{"n_head": 6, "d_mlp": 1152, "rope_base": 10000.0, "qk_norm": false, "tie_embeddings": false, "init_std_qkv": 0.0209, "init_std_up": 0.0209, "weight_decay": 0.19, "schedule": "wsd", "decay_shape": "linear", "doc_mask": false, "train_tokens": 282200000, "dataset": "wikipedia_en"}
Each number is 128 + 24 x the weight over its row's rms, rounded and kept within 0 to 255. Layers, rows and columns count from 0. Numbers have three digits each. The size before them is the row's rms in percent of the matrix's.

# layer 7 attention query, 384x384, rms 0.0313, rows 268-318, columns 128-255
096:107160133156118122123140134142124152111083072146116131128138115140104140124112133118140117132135131135123081131143130128115114156096128149124083069171106117142095111116157116122106113120135140125156141128115126119115139153091124124120124174136125136125130087144138142121118087091087149134097128123135114113126164141062127120161122134124152160108140133122138133105150075134094087130104
093:144100142126115130136134146205131128125153160150143152099113113108137135120117129182169130136143077078183168139115125071112175113156153129104148139086155115124113133115144132118158166138110103116130157138103117150141126135067157131118171130096160128130101152156123111113122133127125121152113127120064118191146113112115147113140108109152124128167170119115143150180125109099128134175129
108:182122155106142143143099107087112115105141120105187152153136141126098147142170096140160143110128134102169121146132106125127095140091140144068082124113166135108092094108122112075151095144150100144112117109124140099144140150125136157115112132113125122134164147152150119109098106136148155125099091114135122134143072150107095122154122094119144145155123158147104132145177106122183142135146
100:128167146108131131101128142141139088170086157123112156114168129095172127176161124094172136096134092148118122114123134106164133124140122134140111091159108143108154149078144192156137150078143122087161129110067060163163105166151147113126174112107123136134117124097126122134121140137126111118167153110115150103126116144159138135097140119118102151112121139141131087108078149172132139072106
108:152154120118140110112126095113172141135135136123157127169116133089140077106126170116147093101126149152126166142084130124127173089158091132144071092118137177167121146098137138145142163111076148134090112153112108137167178159135121133136152104112121170126111103141139137143136141154151122107113117131116120087152106118151137120102141139124157121151132112103151148133074166197131131129110
111:132134090064112135194132121188114174075152105124139089125130141095099121161145127098108177143133137090104134164103129123139131158077104099112108125179104144124110141141164101105147135104182169147106167150168111103140139145106126100140086113119197112097144151183128107168140121143123147102091118165159114122101086137145118126120128116141172142186123123110111150118152126143130126107128
108:102111134157108099142132142134112097146141139158118129141095128126139095152112146159113122144162116114118134190116099119113111124112109133133146125127081082145162113085131170104125154123089133134095151152116164113184160104141138118102119156157087112162127077165102108160158120120142140077137106158142099123124141127127157157118119104144138167114142153173109106097127131156087130131130
113:123158133115133127127144133107120105119165073108118139130124130159121158119111115104072125129161154143123111103095136157142102094116122176108147130078152143138144137114146138128119099118067118174132131089181172126115124088115129132118147143133144148105153098118154151155074138099167161117149094100170131128163133133143117115144136111112093137131120089136169106151101116117146105136148
109:096133133151097144119150130068147101148171079088131156156141154131088126103149153062122111151105123128150099130168102100109120076115134138150137142123100146128112158163139108143120150113119116156145152161220113154131119127137138117129133119133095147150140106132171168088102097154164123127101114159114117129141147178107132117151103113156147140128119117123125101130164112135139150148149
104:094132138124160143132156095116107158080105126115117108126138096123111143142149116128122154107140113148111100137116143147138114146135090132146140143064115117117125154144116140111054110111155142144109135138100111161146127171116159153161117114143136163126149149096112135165098095160134119150126117116122140144139120113128123133112107149153136094172151096105146175155152133088118142113132
102:149141096128147144148105109144126153120130118129158105166140132160135119112145088171144157157111128117171127144180095106117131120116124113143122154181163137157088111155116096136105102101132105118117134107113141112109125135097122103091110105141115104116066147148151114107132128132099101151136110077139087147096167153105127130161096134119094113109115186143153138131131143128147109179152
111:111170117113146111123113154112067137122133128108154088136158136148124101121124123190153168135125157089119139135090165166159069149184093103070105136114169088123173115117130114107136123111129182141135177112132125131126134130097106151124100143138156137158122111129156128125152137135152161112147093127141109158152114142152098119093141153096089107124150146186145121150087098153147122141119
108:117071102129122116119095152143101096154152121169121082155110158095116107114167108117140095098155154132129164147089082159103161106130154146109130121127153152105114148156091150116218136102128109129110131136113128138155137114116207140142166153076130103160116128103148097107094118095112112111126131111104147139163113100177117096112140148118120112141104112137170115122145126160151116127137
107:165100086104073127142158140152179100125134125128149169115118113129151122148121116157170136099177118129132158114129160129120120094107092146138142165119127138155154190123117108137139123148106108135153120140081115137115132152139152119069143138149081135159131128159093132123075112151147142163136116113074145154106135151096100149154135107139171121123121155135133169127157172118095111130119
104:094115107147108151144151139126122164112137090144145139067130144125148142097159088158140147150151124135138130154109173115088114143130121127197164132089121134118134164154118100119101145142151113122119126143146146159160141153130147131143129122163154134118086154122092165093162122181130110143172143139098112179116104153082134130148116141090124080124132141083106186146121130107141149148131
103:139126117100094140150131081142129160117157145135110101122137116113141166117097132113119079129149147104126100101101138133175112120132127145110113136122127151094171135131098154112138165132114105147117124116117140083144101092137112144145129141119191128121166127126111121159126166151105126103147138131127149124119124144167121133100135127130078131126122066103101121108109176099112114116099
107:113111148169152128102154132112090122172129105140083136098100115164116128130100121118119131090100165112158105119120107126143125119142108127130126114132117123139129128151151107100122120140121086138139167117115147110126126132151128145120114150133103166161082113126120151111137100134122144180107066141111138168141169130081094121130156154133070132084093130177152123100122117135098154141151
107:139113146126152156115091117113148152131081106097166156080105127156137133144126115166114122164144128157132164147146129130134112151065144109149144128115088143122148127155121141092129116170161146109116100120131147132123128137165118106116144144131155120107109164130136118069148146141095102156157163124121152122125118088136111123172140105117141107167149118123136135125111142122133112119121
106:090086121096120110140142161129167131128149123113106110146144115152134104154147108114132159109125158132160160081125079168152136131092153139097144093180134149149111148124116158095110107137120135135133132135096169109125126109150138138107136155160134100129163134167127108117147149124172130138103155142143117110154142094113120147204133083141141127112122121135122131144150164074111134119105
100:102118139110155105154130138162100126111161129099121090110084117150136115120160126131161150151080136063117098159154154124137080151121138102079138123129126096111113108123145109113122121173154123132113162112129136105110118137147149134112100130167151076200083132172122109119156109113107147161147127126093096173139126114086140152176130101132134126139143101137148152138168129117110198134144
112:187121127111103136124113143157141132138107116147091156126104114159114147141125102216094118168160105140115174175136142135123123117156129119127115164052105121149128100131171143131134139184102104122095121124156136129150130130136112157108120137126162126092132123143117094093104113079122141170129091082152151151137145158126095125139132139097157129073117143162117144157121120105104100167136
105:126210078111119136180141128105104130109118095114095109110117145136149113127107144133115123125168161124111127125117131160122144137123124097107119127207110116157155110151105128090132133148122164153149134095122148107114115086114110112125105130101166111087118146143151138145167137103122115102162138089178142120102116098130134127108154150121106137110127116116126113102057155135148149088083
115:069128145142130071117127118145179124137109122123148128162165118131102132115113159082112121120152117126111138126168131070125107131134123135085132089112140098113117132125167146177109111113147161154124174121146117151146123166108110141138123157173111122184130102147149173096104127105162146177133102159098124122152135151109133151119113113144149140172147117096158128122134061109098145101160
100:140177113146116154084135122119115135116163119120117072122128119164134176129094151143055123126122130130078142147116122110141121086122151116108146125112105098151124098145170106152141116136138147183175114137165135171131131151122124132149097139112126127130120100119111119149116113150132127142131094143164143126147132151107133159137147153130155095119096160150120144125091162109144112136102
103:104135136151129127108110116164087174129125185112137141094081166080172121135128137093116095062159117173154140131134085151089190089144126097080117091114092123151109131129094142137176120172149118138116091114171129167147158109152139081154150183155127118144109177120122102084147103097182122134117124103144116109167100086076163149122151164103118127106156138122114112075144118145152134154144
113:124099113141129118140119132123136128117117128138077153076159107146156073168122144128142123138166102135148119102134165118180106147137139128122114101143102116162150120122145145139069122099119140126162136111120120154106081163153128154131147134165083140110129097119094115099120125113138148134171103134108137137136144139110129123141142137093107108141119128103187134133155155117093076126168
104:082158133152162117131161148122113153108119157127132150146118163053104115096156139037175081087127106124126146130133123095094179099111124125137124114151144113139102134092117131126153159079127103099142109111159144144140139102091154129119156158118090116143138105166131144128149117126132112116113153136089096090159073137140142128110072119133138135182146144110105092118145105159137181099100
094:147134123155154166157097114144148092088138153150073142117140136123105163127156107129100123113107114134095086154132135130137107130120146151157144127134097127118140105155110128148123142113135094114127121098146164145070146121159160127125126098120090143106173134152144154149092134123089125149104138104115171111106128094200104159085142118130137154131108094142150111178154140137127163082133
100:120102122121152161116121167107119101143137107151098121128118095109126131143147144084156120164141092114134134118191130132123117139142164162123165161119128149110143118158108145135123145131140162099178158096131112127106114119098143155176144112142132143091114118076139102127105151115078088105178176109119121132124113124136138105131117151117113103138114119132164139124083162140111109145107
098:134116131138138148149129121138099131102153120133117134149137103112119143141122136184118157127119117124161080110116137112157148161154127113109138143176134127141088122123156133119104115156100099143120142139130122105166115124120153156142136123127127112114037102131133101120137090132110173129131065094143107132114093151117148119138114059126159136112120152123126136164165134122106136136099
106:152131112087174132120114115153151162113067137126123110103145115112149166153126100151139184132131124143116187120108122086118127158142103120140186144122128139153115110110147152114127116182157132128095115142091138176139101155117126097126119101154126083084089188105107087119160145126116111122151094140137151171116123113102121132133112179100163089134110122091144147151116136109091158113159
096:110110114113126130088131121108129162113128126172146129164131125142090143163163148103126121121152130121126156112150121068122129147171101104144180133114139152138085152148153150193131102129147150156141170138112138146145146146134143133145126166157143128132107139148130153104138088109104148140111143116100135127136169144116133104120145147157195120114100141115123188129156137123112147147135
101:177118144100156092103125100089090120141131135135162109146151163134141132167168139105132133139126122135116145116104130137161106141140140143099115134106121170153146136146120100103116122076133143123135116117110122095083158131127130119160120126125116149093171146110131127164138152164081135152115121149128156081145110129158096134125138151112125148161132083131135117093115140157151116149150
095:091146123128144110144121125138160161130119192143127121129141126170130120126113157124125093134112109146099182115147147171138135113145145125152107108106113138129124145126130126168106098153121145112144127125111111149109167162147115118145156098156196151115135121132151133127141142137099115149153142147085105149156151108170143146124161155113106098100151123113084117096067169142145095151038
106:116112152113163159104137123142140087148157129147127110136089115115124133115110091141111198109120146135146122114131119102087131157138095121130151130096121146130088132178139116151119076135112130147170164150124109161105173177128132115162101156129125123155104094131128146127120120101166160118121117162077125104151134113154157168099116115146168107133126145176179120193144127155125120128122
111:100123162141131115125127097108106087119144070102142124122111132107098181141131141099091140168136119084125118123157125081145122173175161170122120143125119117085140111166178118135165126160162121150133177175182143141105106087136167167112111122135122139138129090116127117111129098149103167121101101175129133112123127151137110123154105139132156141178140093161140092148142114140100168165142
109:112151167142130107119151129095120139134131142097138116179157141121141081095114231089140103141113119124110119122122128074131128113092095139128131090226119120125143133132074167165155118126122156142136137106182150104141122129101105114141130112112104142146089112141133162138155132121128115100111134138123134107145165102128112142100148124168125161116101097115108076110086139139099148125095
110:104150092090145097175122145109129168100076136102114125122108099157158089131151148170111128148139135120122161135079135137155108130087150093109101104159102133141158101109152167150110135097088166109133141133072160156149118158134119136175123130119163094130071118157107158177135129087129130102154126134131146130157149091128134105125146117109127129123133118136161102101097133115137104126128
100:151149095094163144146134151160123154101088104159183099114125112114104116111105142122133204116135129115104154149146144113083118125138085112101147134142110156139121082124123087105129102143129146072132119116114088150126127165118102110076118130097144122149104134155129128179154115132142146094161104123150111152143113133134166110105139112134118087154128168116154101111115150146154123134127
098:148119105082117105137125130140133141116154102122106092150175138095104122147139171153144111153110161141106114128102123124120117135095159108090123147155165105106110140138132116122142157165143143161147151114182134124159114143084137159154090088099132159105156126136161109161117106121097116147084117141124145116119110126109089117151172132085124125147111107086151130142149140135132187090105
109:120107141166141118120093100087112152128150137114092146103170127126145120123130170063140108157124141146135097090104109172140132116137183095148120109191149105164112142097086125151135134076096130157114123129124138108125129117134155110174174130076115110127112146120162135139150160161132100130152157107160163161116149083100168148135148138115084137143094099128152161143123151166162126128150
097:101129121164140127175135101135111119114117100131124120129093139133151108107169100124155115113113164109138142144090115117140157201148121112132144105159121115128146073128137143131123110116113117126106123126087141147155118103148094066095124130133108124155113126173121144100178094123102091122146145141133138078159150113119141116102137111132108160148104136174124112122146129134113133111113
107:120141152162117126123116127140129101168132165152097107097139120123158132133141178126171132168067099102173120124157156161168097135110135119104141106157146119091164153118106140151145111155127130107102155103120136137145114090142097095119118108128132149114094126105145123133166136108154094133168124105119165141130149086121154117114171092117061098085072125185151128155112160132136163119083
112:120094125146125117114153114117095127135166086125151134130141135089097149134125130108169081118109132106152046111137120113150141134140145124149111120193174103120119115167121115111109182127143121127128143128196109090107093074116185152145096082147084131155136111134120146104130124151069123082064142141122128132110113156074118119112089119133121181122136140128101111108157108127129197094113
105:107105137091129156129144138122133161150139124131129135151158107176128159114141131154111120122137116129139078124104123116126121068150079136085098128130132090095121184178126130170113161127087147123125166107151121149121100098104138177178140111128105164161138127162156163088115129102096161103095113099100144119160131135127096111146103124117111131119157122123137098127116053124101147150180
104:160130129081122091116125150128137166095124140123145168125132157112138156110123142144091145126149118120107125161111129130132141102091109119165135150111122103098107165159125125146149160087122121145123128163194160165138117153093184119138148105112142102076127150129109151116095116092127144132111146160129119121117128101139113134137140140106179146127125111100090130137117145117145126110149
099:125101131121088160146098137130135150142101138124117127110142065134161112125114158136091095128116124161142131160145113168165118131112076129146099144115136118134138168108130149114137128137080098119066130126108110093149152175160136156104140145116131121152136132157169138137122151105141166126128116111133123144144137136050171144130137130139121101107177119138144130135140136140110096149126
111:085065115126123104133158148139120121160133070076113173088132118158165119162150148125107149128117123160160133130142108151112148094074121157161132114127118112101118144118087155139124165128122145115106108117120198109138145146096119170156152155123137149119148123124164142147124147141154148108111113135151117151148128105101151143188127097119127137098153130144129131137152134139139115139091
108:127170064117112088121129120131142133125110109143103144141130076115143121167140180109111088146153160097090145146156142126158142132184170106103127123118131134167149105102137114146103116128111141149119146154086113124135108145170118122129130122127116120104131117148105126201153141142120139091144134158140154183161155178109134155117130157156154107169133149119123121109150171108114116168090
101:117156121120131092101149119148115113101154112115135174125151122117110134160140188130124129156084133140093136133132131150126156133151118092118092108147159148130142117114113084161091131092127121166137174117146123128134096073127105105082095105133122117147096096128094133143156143139138106104148126136143131155108158174140156129093138135145140131138135163152151126092133157140082152105077
096:137122160152154096130126157122119117159166139077145126107170115124136161095123127097100156145109123111146124122133125124112103109101173132130170147126145162099137137156097088114095103134120113126132125116151140115164139147123139091111137075139103105143156106105121126150099143144122141113139117171158145137142103147122142138123120154161118139146079109177107122108112182070101145103117